From a checkpoint of a small transformer trained on Wikipedia: RMSNorm before each block, no biases in attention or MLP.
Each number is 128 + 32 x the weight over the matrix's rms, rounded and kept within 0 to 255. Layers, rows and columns count from 0. Numbers have three digits each.

# layer 13 MLP up, 512x128, rms 0.163, rows 454-508, columns 0-127
143132095122109139179184094147125091193208124169105101138148089186118157131183173092113094154095128158082118143181127044117144145185113128184150138155107106137115056114123127140102142121177141156080114143089126098132110073079099117095128188164122125120144139128152088108148128142090124104145131160135122072130118074118145083149176135107156159132157146114086159145094122135149149121090
136084118071110141141166165150119107115126153113145143105103153190138079127110108106121100146148120126122142056077133063130093075164121126152032121103120144099096051127189080081179155145153119148111109121123102093099128127112070129152104113094092118238176111161076091129137102123111131122116102102173147134146094086157099152174153148139122169126123118143160099120131163133141082124128
138107116119098060181152145121158151082123130120142116119137147181130114122057126133093101104140150128134100119118138110143180161180150135132127159163120136132080126104110104092131149092169143092129159169119102069126129139075080103117126143123159157102077145119147140172180110126092110133139139111122120158138131099111126101150123140133148159121115113105107151107127130142156108133161
129155096221084125120171086133198123183067129118145106113120164118082103128129136146096119115093121176126188112150120125148116078125129157178135134162139106198176096116166139195185124137119137124147161147074057123168194114123175096116158083144149118149158158097129131092163150084113134163160151096110153106126125099146165070131170166196152154054059105140138155143161108143121140103092
088115157126082135161131090155162126153190160104193157201147109215094090142115153117157134117140151135153068117115126125091181152132117119159106214112135089132182135150128129149159096177142118130128203121119102141121133202113078118129155137128142144148143177115094076091165136097127140102142189123126123147143116093146117156120064128146135149089108149098203104150109112131189126157153
162122145055116081178136113130069094166139106121069101127163111230110221154132157104058097086118064137095132063119063096131091130119126150129124127138121151097130103163123090103166168138113086153132098099046092181104098123094064095094135104089122059107151073119148167121115152150125112129169185121149115149132159123156181111132127140146142169110185143032172153195125096140166156131139
116152104153134079142176106124112141093126112098123114145124166132130168120098150120127145163128156089086091091110149150151138126165125181197123159143131131125138096196095162097142076157132172117141108115120116150092143137048088105092096110199133148202160143156111163109140143099107127092156102114116148156150120109137124113139133143177106172099135165085115133110133183159160108147165
129138153094152119129160116154077142152041171144099146195090174187150127116083125151111083084121034141160192081190118097135145085107141164154116112120132074101110123082160173101139140120119111099061153169168099097195076069153081163108089157100129058148095114100171061129165135177146131109179157123125154137136121085125121081092148154142093181122092126135157125206151149099125060131115
157057109102090097129119103107109114161175123167108068103151154106213152126183180081180112101155160114074147117144105143183086145079113134095145169133146159145118087118086120146158155166189137102145155161083091174159129138106120128193124161130110094135122124121108134161145085080151111143108148064195105126117105080145183130156186204136116086126097129108154130146148146126142084079064
151116053099140106223030150067128148100165192141117111103123121206076103130137155133130190109114174156136059187210124112188141091123109110200180157111086130163102097086135172132128128133102028113109148148093093170152149160120154166158082136150156130127116082121157104150183117140165125133136171097153145126106121088164191232160122117183088078115108108119128126123133126119148158108119
092110087115150156123131176183066074109094137115189120092113132100191099113113136183132126087125134152106126149129121133139099096156154144112116119119105120099059106136149193128114126121122142138165126137083120125109149109158130114108125147106144131162099116161149154109165120118134125113160116113120086178146119128123135091159174120127191099084114165139132161098161098110185130137127
109118162090122059106137134144155121147092141115124179127032083130115127104113182131132073099092106184161130130150103144158142174155101118123127162122090102131069065168072136128199142198188079207146114196146119087119102133098146099206159211122109087126166097131150084118103139117113158092192125163106148108108124146107118130112136102152171165082080168065104148184133028093105080107128
186135128092143125151116176102150111107066121082144110124137110128106179119070136163157143152137101094128162145118117118145142081177125165115109147139099118122096105109123143180197113127062089122148069075092113084134122140141131151122072115090114088141111104094107152098115124118158118159154101144128104178171118133138129111099131160098163149070096116136138113178131161143096083154119
115113099157150127105127166116110116106115131129171166086120122214167068089078149153078129118141151186160134142118123110149215172200128101113107128090146152141152090109136109147121137168115144075129143145096136127147129080122113135131048123128131165124186159142133113126124133175100130168122125112144156178158113101133157098120131133115159135083094088125198151080159183096095160139133
167094154074142130133126134119088142168111145117139120153098145140168125138128081109132092140142113153099097176129103121134093130147136154168068157186161102105142073119089185166149103177136202141103087107131129128133149129099134109128099137148122169159101104149201146126095163161104135187108128102132059182105081139134142146142166119166148141106125190065193110138121061122085108146095
143037072056066163191193175127085099177080128118101120071169160105154180105177174131114110115140130139119138114137118143088138120116080113242081145130122123155156115075165099148138123128155164063062130088151081106094119110103108142160116114142123153137130147050095139140136108136111135142113067113170186098141139163174177212182126112135158129132098087109179101181129121137092096136086
157146120103157128125109100179160099140117186136201109140080113125153127115076154133141131110119102189106142088178101111135091160145127090116176117172156125083187121143136141157136133187122090124109123147071086140129176159129160089110125163166204118087090172133151149118146139076102128100151162151170129201168126099117121080153127145141154162110089065114137131169124094141127057157091
173127132121040115128129156155115059150124161142118076120103201136176142136091144112132117102090154152154128088161095115111163135155116104120077166152150122139183148094085133179156078153131098161170192150124140130091144167124122064202101124145167147102105097101108073158151149095058143124189072102174107124126127067129105114124194124138056108125085052172116147126170115132175062091088
151118095053086146169168187148109117143196152117131139121159199116075086119122110111128187095108217143108100129148099102140107175115131159167124162204157108125127169121161186168106095118154136147118129181101072154103079179149173123150142101136138133111137104120204115157155115097154163105136110100198136085135099097122158141110149143159133093098119104095190123107121101119120045058064
114127135161107053152166121109146084166086166149088162138076163114121122120104128123132134147142107128171137152149106107177184115164133143180133158163072131140114090131170158068130146183157085135089107091138153119165103031110087103097089130149171120237100131159121142136169103128092134063117143135183169150131111119106117117129145090085071205091141166116199130161103062116144097165149
184180067115103127140144116092119089191083120104058141066125095098121141108096131053100094108096104155155178081178094118133184173094127176117094151136061030141186109052122127147149158167131130162090093104077132096157129039055095112014068114149168121201160153058167156090196203112146121106205132172162097154093168091148155114094178154178084140078036190176130151133135099142106115141118
074080093088129145119194097162139063194114047088171076141147134164177121105075150102102106159152173151151176126145108129126142133137109146165073127142120074115105107136114139089170107130236190120125151123077140123137106108119102163105109202155104120136131148109143155120097136154126125123129111101127126153135135125113104122122131168150131176113134154072152129097116115112116139152140
140099133091112109161143086176119139167105151135113112182150108139104091115136200098097115121144188214098151122130069100135111150168132170119131117193132168098131122150140144143117112150122172136159188104106121144125097159112069108116092168149156130167096113087123084180175099135124133097161183110154128075153110108134127127121145171119163143136093171162131110141099152114196109092120
105124115087079101145167152110114133135118152145095104107161154130170082138130103106081166166148114097162194118160126107107148143159126126148168142140134133128130119118141162126149080179194105154088097157074127097137123163114167138129099171138145124153125144160191123156080106125158122129134129099120154116123114132137154173165150161152171158147089124100133127132174122154167108150166
152103034084152126121107167155041080171145155103129131088106138186170091137112158134135100093101134107121089114149134109160125101128155134104148087093105111140113084168078115120165108152128131204138193098120135192108049083116100134076145093173153091187085128133155114110174175134102109160110059142143117163150113065167097093114186079222112170103144132128141123121149110124184167119147
184134130141094046141145170125084122137087154153108115106084187129175101136084203120127128165131161136103176131128067130097093114143135132134145159108115182108193099071036092161183140127108139121127132159126135144103097126132099055164134129106087159153110089151117153098175141166062124158103099113119101126161129091119115144100163159127154100123139070120089144159238115151150089093142
134127137113089106110109140149151083142139102127122131113138129175145095117097091120160165165153161202115141144096099123144172115167147142175114146097095134133124137124100097111096106130147172099162148116067134111161125140124156066105067097076154142138127162187153123103165163164081113164089092158180119160149104122131128099090160091092099112050081203081136130109115128118144099168126
122108129155131145113139185129088122172161131103122171103181140118134113134105169089144132075144128093093104133171139121184155132169110137170115143141116114129104116105122153121109118163089111141144109123143100156149136057151119087088124122180173090249115095123153037128178085079106155102128065058158109168134090098114127149126111106139185154144132136088120128165128119103158142176143
108128050137118124108143189114172081128102108143169098137137127148108125104133126133151129127133130121138080061098112146142164150079118124100080096182058164125111126112098114110153112090125114155158061096116141059162177127081121133123125124116117139120110137106161173103156117132126115123094110105168139201182120064144171170139077189149122186088089100171148146140143157112145133131123
148142127126103096149130134122079092114152169141080099116145142128152124107126141115053093182134167065110150152113067130141085114156129163116135141155091149108165111099041104120151143137198128185128168125138134166152101157121092167136093117151127101187126113124101100114161119157037112136159121146104138119185144097153138066132125150152141136105141150116137119183120030130173115148103
155164127160119153166167104124123138158090127092119135133120151142153081133175137138124120073138075135108159114115087118165122138172125161169112114134106116150162092148108154127111112142143148184120148128133114119137152120083134083104123149134138149098140139121187141180165128146065129129127137118188171129155147136094109098161102117136145163125149163131115131174165148137206093132144
080169100127147144151151097099161144076156074053173123083145144135160094095124098113128152134130157135084106130114059127115124114190125156102086128130091117148178123079145137144132107123095103131122192131106093136111193098102144083180088130113081123137118196131183194125113130165128125190097178069143193164107151070122135154095093155159162147051143150097151137108177092129151128122108
070136097123078133146169117116099097147119206152159152142170177149185129099101155041105165160105109111110138046038127126181117145182081177084139129107149078205067151184116115137124123179162090167172086161117057113167032153086151097083165147131183154197203166061151089141170121103164156082169109086201178111196086111105143100118113100089101133116036210152189185083161167058107127141137
116093099104054125160131148173133078155103183069064144131121098118165110122193134154159098145129058156101151046137143081107142092098120168150103084092122133098095126141144120140134174177066098124118118097109087058137159142084145130160156121139182095215139105104095165121109169075107140172160126099169060080147101092116139137079163134106141121117170136132196133128124126117169107101112
135031113148190131173098051141125089128103162066156101112092130190161170144178119098104125126110154100159147115145080138107179151152114181152194139127118107121141113115082078128216137169105100108145165128127090130119075076073139112150074120163106094148122163095159145178162127111133126121173138162152106123150132081095098092072103132122133124141093201069132162146089118136135131118148
130120074170101069108139145136136061129090104142142156144082091167152111122142108144111160181129144111123144067139087135185151081108099145099081123137092110157103114134110143169102145170108088178111077140140149160099068159110111098107081106131130152144111069145130154079167114164064149136127137108130152097137149122164180084161141161143079140100122172161152125121123107115150102105149
134083103071144110156065098148121127126132105094174110113156145160152085104146146095140126095148165164130152135161135119079138124107134107154108151166113141136137145110116138189214087121108087122132133138121145141114198132057095121148182128128144138115100141096141128107147125139112133144120143062147115168116139112111120151076087087197125155124131103104127102099169163105194072125161
136050072134112112130121105095127080108062126079142129122126101151180122109119126139094126110149159102094116118127145150189160118092121133128085122167118121142109089128109131120109135130115124107101064136109164142103175158100086157179136156122118108105081094122163137092175099124124125138147158119134157151136124102106104125130136162145152132139106146125150123080181124090098088166141
176117031145160061130112120072177152065093107102103110113085161140127123127164101113041145192132056068101120185187147142157184137169118175155126156169141104170173106064104131160132086104206167111145110165100098168106120102086137135114137158144126124099087123162148156166167117135100114193187116155121140114140086079137157084137147188147125156096135123091125139195138070152140167082116
090135066076146088172117143138172120125172143092153150134164105166117078112126116128111095162115096131133083082068119077092100076145127098115086149128116083180131057094135117124141087086079134166135122116059115147185133154133100110159136137102163126120108080124143084124176142167061108164159123087157060149170149115170115100103121143131137147084111193110147143192099113126123090119090
132084100126118118113092103141101127161182165077132101116144139127142127085114159058077157108117078110108120132202116127129158133138142131069153166103157111122113113155105144134093122142041127101180116111131067044117113180083131133136105176059176136120196134092166086085112167132074110232123135093129071182148026081105206155110140130147165132158158133089169196101186126121086123149107
143097074080147209145156083099118148154108099127199100109114097121052100183092148023129210098128129163108122118106081141201203146125124122179110189134125094142150120163115091159207133143173147100140125144159113184147119157078095082149119122129059129137105198142121158082136133055141121162103145151125119137146175129166123152123104139168095103127076159083115134080156093097180094109094
125154116111112111160142150104052117115074153160176129061124136094140119096115073110112114165130166157157160120068099128136173148189115131125106127177108127185092124092101121188195131138073133136135042159156116037134086140097064119096116080100190086184155130156157098136175134092133168123137083017167195125173058090093107124122134169095138108100097153088110152098162013041124014142128
135139084085124164156076156112108158159120105160202090128116127097107159130072142140139152105150068096124119095128098119135132156149142172121109137118166117127135123108091131067158125165190092133113114130096126043135202128077108151139112114126108124155094144097150096124122109138167132101156102152143084160200159112092145074107068119131124107084112184052148133100174128121152165102146
114080151131088111110172071131130099116163121080136142086213120171170092073099155065116129121102146125122158103130084123129120138186127120128171125140138103144119089169143120181114121120151020109207147178122166110140124187067057124169059090115147070149136133151043097132105143090170172186143089103215111145167052130135111124084191172114133146090042101135175151114167168075131101120077
150077124103132079191125123145062130174098145129164123047145094132160149138032089178139149111127127086135150132234149126089147149159145067116133159172138087145145124101140163145140091111100073170203124165088119086130119197072123128087165154153139157173125148063229101162172134173143136126174133107179127139131139154152105141121101131148176134163099104092169121120158163149177164138122
161053105079165123140133118109156109154140159112194159144138125136086065143099134149077119120147135112094131150108115055121068154110136134121129119139144119146147104105165152171139097108155169090162081177079127136148086192136110137095148136106062149063131133082155115144129119132090122106170124127176161121153078105128167082179153199129148150132079141107099110179092114153152048103143
091055085122180162135103122155156035184159204143131133125142138174103113116119157123121128133105161094161179122198130092119154137158105141132150128141121113139055126097131179158138144109132101114152097151090145141136091108092121158140100155138094129125081112127119088123166116133122147135119114093128173149153156047142184137119190081167149126094135157161117136152123162103174126141156
141127121115013098127143155146087190118103173105136117088123187105163051136202161108143118108130131095153131135136090155140133183091125138143127147125171136152148141102139171161158121160131107173128120198090165127155076188133158142148122140094137082155137089121155036099155125075142113103161121101141122089193121063125193145060181164102118129120113092090115126086220102141119102082100
086116096156123119141153127108144153111109166144142186114109122151124106134144074120127112144111143097106135110116102136165174107148106192160107179171118175115104086092142159169182136182182061149131135089102066109130130129067119100089142123167193121118147129118131208099195127109082189135131118099161173098134097149105111058129175112178124147110123141146086126185097063132204061146098
115124146044149150150099095140143127140141230044117124158132172166137109134121127079103081153124074090098183108165111156089078152087145147112112139114155094113171082130152140136133147167138090109146099118082121109142077102044063078152164112114181066105095141136117117080099197164074117161154184156128128113132178123164170111047141111152142113108141132095141133133087099110157082129093
131124115059091134158120114082115115140143142111147054120127167144159088114153127095104145171138141069104155091153114119130131149169131228167081101091103110134123128140104158091134100159196119178169126194097156050193094127112090107122121193108104143133072109086142104157089103127091118105117133116124121168112085102152139121071159135133118183135111167133117108180097154115152154112162
133118104062113077148122189077094141152093138136138093108163154118160106138069134113113130088131115123109115135096145138128138118116146105169111128114105104103109081063144120134189163147189081106068151132117162149127161146086092110148122101093105171153142115106170121101152138101145108144156052123132130152157124126114131167110124161120123139119116106101170118105106110144089050113098
133150098151138116162141106165122109134091186182126204073102056095163139136149170132101136125147164192061145146171140119162158152125144115127105142160101092127059170141164184123146110145161113200163127160101130150134130125090190130177152139162155137145122094143235148177193131129059124134149118046170106164202106124144144167161082113132185122162082138126188104117124095144166110144134
138147133108158132167123074149162049072149123097205081081128110124132079104099170159081108085141200201115087108106106125125156156171136176144120154181104158142171106096102134143177093103132126126162083092092042082083144167100142106139121142136125216116093166116111131145131163089178110135167145117163085154100177104149165126132102119204158111115072119142203118152121155095115109080125
# layer 13 MLP down (transposed), 512x128, rms 0.121, rows 454-507, columns 0-127
106138138135128173101160097159067127120127167116150163137147138098131173160137111089143146104075193128121105171100135049106078205112100142126127109148175146077107171211120118091097162102137163111116166151110183114075094126150142103133143124109168130114160133124184114149148142112101140109074102075138191113123111177126099163098098117117148072104108102111138146187132061131176130114102
134173155149128054148127065144170155145112130157108079136033110067199148114097104162151168121150104117115120150173081117150097141129111120129125167183141140133195126100103127112124118117092078119167142152097180137153170156126065095087117153163132156086108127110189134100132142158148077099110208187174131100093151155133165078086098133102153141077103177107132107111131097111144161141135
141121135142131157074081122122143170126120076145103140142128101098125141140121088166195100165123118102133142142107148125132123139119115090176110113077130140132129140171139110106132137129128157180101142093151139141125159136140120121150123090128111136112140147135131148162106109144166162107088131110109117148106140150156141106115127091115151153160128108139153136117096151098134130123111
071077154159118175061114134136067138092137133114182165178187118104097135165121125101071147062060089170133090136134162121115079146177136180114118137109122113141141096201094141150134136122071118105054095156190100170152087134140160127117070177139089219093185116139154123105163126105143244058060087112116095139064126171082098175105098078091122129151142140124137124111131144159141098093151
116108079153147144138189117149155211157091116145092162167119108095145154138123143120116122115101159153031133102160142134157119113131099176055072086114160097135187122126104153051151162165156104127116143158117154142157136122119117141084078085181184119151199117116132097084120144195119134077120104062138138161137178115140119150150128096139118133112169149151080110160103147137162120065137
161131104177105073101096123115064114121161179150113180122075092128194156109154049152131168163078119169143097177118175141127092141201144085143111132104097126143131063086091174074147141088108135111124131111120147087127123150098103113134147134134151170163124129141107120150155186102147088081142128106173191117094092084121170092090143103093114141108129128129108143187090074151138149111153
112174147066149165093110150161112145151133111147132170152110100123110124102137143149148160140083116132130122120178111127123096155152114118115195088128125118107138117134097112102119128151091136149158144129106115169170119125091078087131162158081130123122162121089099131116136136157137207122044136081109131123121166150133126134096115091189144139163111059168124142137103176102112146090117
090056143166135064137126126120138190179179174167142105110082105111176153052157102094137137201082229149099123136054083109147086121185098103121110121213102133149135132119118106176110173116108155079195118091106171126119112144099137073169141094103142119131101168156186193076107081130081195122107095119156143123087119127145129189150130120137169128097128129105133123114173144106136127101128
111170104187102165102120122130058140128156135103184117130128094144100172070141124191121205061069127122173098140189127084157121136100104091149123103135114133153071105167129111125093098107121134157171159095128181090144140116101094122085127138111150097123080092114152107114080104102114216076115180078101125148168118091114140115124114148094074169080136144081144121104146108119151099149146
092079127116118112095101111161086130112106099097168107119089139114102156151122171143175190095063120138111192087143134144077126140107114133049093121146126108133135115130119127168178125051131120173129123137141205085153134133135075045083126186150072132143173086133096101048141123130193225178037109081070127171172106106121060121138146104098124136157116118093150143099111103112210091106118
125127120075119133091094122147092171126127179101134145148144119093116136163076119150142102108091090105181138130123153111066121157099113163129120107125149143145083171174137110074117092132111096117074145143154129129150086136147123146110126103116099114088185114131132137139103115101157159099141085139084154123135137120154131156148069155158078148146098154096108130133125172109110186142145
140146125110138179140099209120128208142136098088100073097138050082097144164144169138099058154139142133096146145102208094165145116123146143147170125117157157125187124116168163095102109125137166103157075132180120164158132154104126097089176126133092134116073077080121113145131199098094124126102039158104180157127177112124194162169159087153138165147188199081128114119098094144174160157098
105110121092126137068125101128135177133123178109103121143152108082147103208093083171116115101064125136128109155075157102117129142128134109125118139097110108149107106160119141126141190121111127120141126135099139133127119143129112137098145103124116117118130144139143171137132137115103120134072126155110110093131105121177133136123045100121136135164166127101148123128113094157126149110093
131118184140151076106149130096149123156155091175136163130108135096129158099058148186116103109108141106116126124152139139155101116110115116110113109155161088111143123166091142141196115178155129143111170132129103139096145111180140128129152124181122085103092138133095132104093162143134178080040154142091140106182183171134134074145097118113158132161132135119057107070161114150106064131132
109147169072132105077134151131157126094117158135153115118140132086109144183159119157141133155112063144100125126115132131054097119166171114133094173151131200150086113190144145105117107075083105115146102146124124158117160099143108166138177136117087165096103131131109183138131128097160142120126122156091121126117084140126172167124141149154130155146120163206094145110106147107199118134103
135092093100143119131117115146115047113145139069088090165123112120126100055159107160126197106094133138141168087155163130078165124116054146104131162140129131147124194189094102137158105108095119070133170143167110135129145137128122070146062128108149118106218118113184137124153118216176161105141146119145116142080133214134152060134127163115169101147038167147150139119096143148076196122130
108171145193173168138099105141124119124094147143137074204087140087126088168161127138127153124058108118126142147150149138094164132114110139130127107109125130124191165111100121119124179145125120144085146109066135092164116158171077105157097126128128168134199099145133158118187130102109177085103131122113112100093139100080085180105085126135100113173165164128104122122134174161169172132174
089063109140104101158128195142117218091072127074084063101124148128139137086124175100151142157053121066186168100107114146132094145082029099097131163181141126150124179071157113184163146137138137157121129145121120113117079098172093175174124105143130134152099109061151108167079147070137239112112164072119077118122122179153138149076146182100116103139172113136091153150103097104082101153149
160166121118154102089098101135113144102154107090174097123088185119099092157239154169169153156057137150133158166149210138102139095094113164087106087072179093077154118132186158138099101083075090199109131137091115112138117160119078150107129096075115085110123170118144126098104165091170082140146136188093159107109163108189133123100115138126142139173096123137096109150069111163151126070091
153100178142110111099133077157111159144096134134144101065121124119178155048134159163167120170060131144144116166196154071116082107054107106139101101193133127108138171154061182087062101066088184121094125168085102149120143096110122107156057101169115142035139171106131176120070134089107239140108202136140171135087207154139153152103095160138159113112113084157071137094186165152128103140074
141137135091107137118147100127147197086147121073089088149180121115165122184095065101085161125164063101188098119124146136124112099097255128139109084126099086133186102144104139052101123083111114165166105141086107136047159094190148107124144112129106138187129149132082147096088166134073000139172179197035067113040197153129162079109113069132146138121146095139095146198125120255182115148148
130135079125149094103144133099106164152128177128170113106138108105126138082125113149159147138070111084116102167102139138070145104175060112130171161193137163146093140146092174067126102123117098169164099107123138096171154126166096116093099107102118125112165119119122113120130104141182207099079131107163164105131076126105129097132084104156122144145135110148091161141101131133147137107103
100152160168133126127122174107120209134152130113105144153143103073161173162151059118093197135091112144120117143135168092123085162163072163166112142148121126161150126140099125143139170127112113130145101120141145112170098155126165097089112115126139105136166105121112129115077125141108158125083083146125172114131177172088143150138088120092123123129131073184120116099174094131081152101166
095170134135145154086105080124137135108144105128131131119105092082121116090134112104111138113121140128147117145119154129163099082130083126084175132151101134064111142151155144113178147134151165186139077107074105103117152114115111139122124113118125102108168103146106096090150139139154188091057144123132137136110120164117119111161144139126133096152079150150131134117110134093088144149107
122133107063092171131144167137110203156139224121177137150185103112105182126109118140125138105092135154152164125088116109152068161026124115142161111116140161111110088100135119054136142148145091142073150193164145088137151167182142163125130159040077091144115108126145156154066122148101095100124159162073123119133117154155211121109134133168149196070115132135101210152179077101131157147123
091081151143199118088143097171127171139097020101138128147062154072115159110141089127173140123201134135137154103131138070095164135139083120147172082181126163139068171155187090180156116110038189188141150101120140149116136123115139114172187169127090100125162083087124092077118147096161163101132080134096116135140148210115134151079113129156103165200131122059081145136114103062070155148073
166090142114144091133110111154090146144108107177124121119128079107083109164107122081090060157075129109180183121148141162122082147094163153125142125188120101155184138137143134126137166093164108134091115155116162076099130133176163119080169122160178103082082141099161178125092177106152085150095146192120099127109122125155137155128100128159169164140109130149083144134149151145097097058104
147150174064077112077098095158067186125152144163170130113141143154171080090142110091147142149158083171116111165105147144103114155089104105107149082145126172130156175118108095144131145073167122119090064130087134137120153076099117103148098130087139115094168101132157075145093123127074158125081133108137125111102081116115125137139160157131115102114128121117073158079172143032134151118136
138103137094108106101088129100066136098128081105124169084109053116100156123134087120122086086130108082129156143097135158122144113091066119137103103072119107127125097080152059104122131129104133122109145146116102123068083088133166090120145082152153087100107191126112114185123126146151205100089080126100100124132152098112140145091150087112171103114142132127118135158091125089157166147134
142159141137121099082144135152084189096143116117201149132063159124162102146106084116140154117075127134103144186164205171123091114151116082074161068162169116102123148191153096130092105170133140105158134152139098110118161119158137146140123136148101127156133141113096138156088162156194133078144101164154152071115128151156131154105153133110133105128138096098139161127061116161079149164106
099149159099138123125108132172121143113104104153151103132173092086144175125135120126146101087079110123128098100131124104100123146122070086087125136118130145109098114157145144170093175105109112086142135151175122144158135134092149151124099140151108146102130123123083160142123138117145174106121139126134134099133106141141104120143121119110106102176132118145130158092138117066173196102164
117149135100159083042100114166113122133100140109107130136151094127057096167156145171146119152050147141147180118201085131134165155151101117126124128146113104186120108116104131135159121063205129180220143105151078128127074142141086132100149128135150116133157137084136101154082124095136199110093090151130118109161092137103095133182102139135123135165145112091127165122109081134109115112094
076128113139194173145131140084107083108224098152096001184067163180169132088129160161222085125164131146158141119199095097143168172164127086196135147099112120173117131121150064187192214049151065124151140053120126100142180141105162125133127117121137078184070174190144080126158071082082112128097097104184123071126209074101077193176145142113158128087171050185129146191124104118090121103160
145103135121101092056161116129113155109103124159148125204081168121132145113075065141115135047155094132177186116086125119115045135138177157128115086138148066104068173118189076087142096086142109146096144082067168180128143115112116139103104075115125042150118085139171121103138118141173040118083082120104208119081124132102138077145113143164148178100094144091125143141122097115079146093123
152126156171120131023123134110111158048138137140131187157097144137143167146135184065102139108098117185134104148140135143142140137088107143102133098115187053125097149102091101123099131162124094162142160224193155059125173164083160177106086048116161067113176135093165095101106154058088106069110146101082151125141170150137155092156156055130108112180133091130141123111167130117142123154151
159121158178130115105127140101135123133125133119140148095182106140106112180114091170107150136078122132131145175131138120111122137082081133118155123129110093115125176090146115103135156096121143137107107115150159092139112142094146088158138150137103172156172176058129101137089147141115199121103100121093137123132169153090134133135054100125133132122112174143087159084152136133121128112097
093107138128093125135177139058104136110094148137133139168165120114083157104137170134145112148076115135112159127104144119151156138118028136152124133093131125104143138147105135168143176117138151114097088154193126178100100137164130120144164140152122093150157187156115103138130153107119213145109106164100121144132163104129120154167120135123146125109136146142066133169105118132099109104162
128156136123151112151122118126097185097121152104123127146099142118116110139122145192173126152142088102133119120096174100103161132119082114086119091115105150151147161115134110100122084100151087106146160127169182130141143118115111100138136132110157105097152159123139141154140070163078200141095099086128093127128123147111134139150115141083132096163150182141143142131123175103114144123167
120128135139128129064113160106135131077152104086109156134106157082191108072132064137121108142112117072153174087123123173150098096108084059061151117106127114107139183121084114094155178217140217091108149190089077136164070110162139155134071154101110180131185166109148106142117125169100108083086108140143111120118142206118115114141079142202144140107121207109194155137136142109103106090149
147140174150157129097159031114126187105089074051097116121178108106102140148122149138063142104063090139192157126162150155156156139099173149077121113113104106114138113088093114118132136121150134173123118146119124144133163150107104160120082093117124203083167159095135138116142125086173120112039143141132129197137216145119149107152151123087160112104141111158081159068123105160074102118129
144142128096181137136184156154156149109124052205148139114160112129133120139117131172110130158043100092101157146095070191138091022162053080081140137147181124177119138100152148107181118110162205097101108241163143149117061169130109132131122168154100162104140123119100137123150181159148193096113150107139076131196111132081143087100128137081132099118137119102206128204141116192046130108098
189182119190083068194117133183152068162184074120166190133163195136158115111133149158125086118098166179069149143129171104092087111161096079129115075072124122150134116104134173200147135173126142148109123131095104136124086154112124125107152137088205151206133142110161137128062123128129143137085125131129120113147080137077106122165112159124052167177132102136109153063105075112096087062168
084141166181170111093099117120151059164139122165148087221089118153147124212137082090170150128159110119150099100100155123102140079158166134132167121136151102108177162108167088124199110056134179111035087173083111217075145102151150054118214081182155130113123195108109128092091199130058057082129148154123130111140185120128055086130061123082161122106206129129237119101129156219176131117066
102080126138150084113105123162112159168093146140146197051108119118134118155179142156177119155055139157093122129147125103128144091108055157130107166140129149165093098146122123149152151080107153146114130134165105123139134126160100124094128076131172118133121151112094142162150133133094149140076197094113090131150124142155157172107114103147127160125128132170121102152108126108136122124121
138090034176035068109141122142126120173090110088111147150079140167117101085128075067021164067084116113066133072109118184118111109081119104122124157148129100121145123006133106127127162108158162100136149127141134127139123070134156180132081112117135195111091010140111159146139108141135156083148144139122180138084091123097131151157113114123111092152143129138146032237130173196102112104117
117144141114098165038135165138099103164147154085128132101159121111082093125155182146118139061095162104176130089126139130123171131091114139152088144113150087133153124085136118108122117101154091135135153135142182124134167134063108169119084104103135049073167097125144118153098138123119220147067141135135175097122166098149121129107180090199073119179143183117109110123140102112051117101105
124140158160117110096120086125112128122102154062175133102158178089142141176144106127119141119046126146123163157142169111121156120155087120133140117120078115158148128098105116156125208123108141135099137125097131137181092201118148118085118107137159167176124168135122124106137111111175148081153091114159111131130167103141114141131102089099144072115097135152171162097170139119112136118110
140142112118091141077138081159119130126100101109119144058086110087126130127166119106107179097128125108099154103125168115066129102127120134129160098159180130146160100114112108079141136145141088147132137146099168199148137131150139104124156109156130094187136159155119150158133136161119148120083176129133135113114135156130113124188117127125121076152087123122147149134166135101088126125123
063063143126135099075112157110119088130127106147197150121120156123133101041163157164120106107067137128137156130141122134203078045168066130101155098114146191131038147164156100193205087141104160099120146081145095154128072136137133143134123143066126105145137093073076118113103154119124175179110160112111116184135177092108208142114133159176156154159063095112142117114110151102126076129129
170140142080164164104111080184171139123173053099129080114117185158131135188048119102157171098151144186134138151147137139081100132119176089131102086061088135115153119208033113119099073116125130117163099152104110170093145170097133127195058159125083123131086137128154168146136177113190152072136125158101126151101126160127125133120133073118152118140102092147149181161131199122164135154113
137130084178115089136122147115067135147122094147129139202087153114134119188162113160114131097126103193128210088097171192139106081140185105173097077094139093174173108065118109127129141088102164152117121108124142070104155105219165175102107090114126075155129119116141154122068126096133020070126113136092168122049179138180144061149088107141171149144132160163135125096129129192116167151133
040114142150152153084107100117109104140173135159104118061045109094132143090146112160143158106080167102169094140133130138165117104170087127089173165161145172146081089143103165126168129098093139117122107139152115089113089184154155111147125071135074131136099160156165134118119107187184161081103101110125176140163099131123123180146084129119145123120092120148133166092138150122098105142182
140152146138141156078130085161146123151150118084153126150108141122138092154130099119158112155075088154125130076117130109120140102116071149124112115154057147109087117171109134103169124085111144123140119119125069143124159134136149111099142142108114125132145107111122106135114130173113176111071134130110082134126149160067118102127124200150128117128168142128116126102172099128141149138129
103133163140112103080112178059161093155137164113080147167170116138108107146063108114064135125068111046141142098129141075121101114113122133170091142114113118124116072122126086131090118082125109119145088078089088153134165079083124124090103099084145068126120064111100151108128163120188179138094114172156135182129136069149129120159098130189082094113173166108103135155126157164123106145131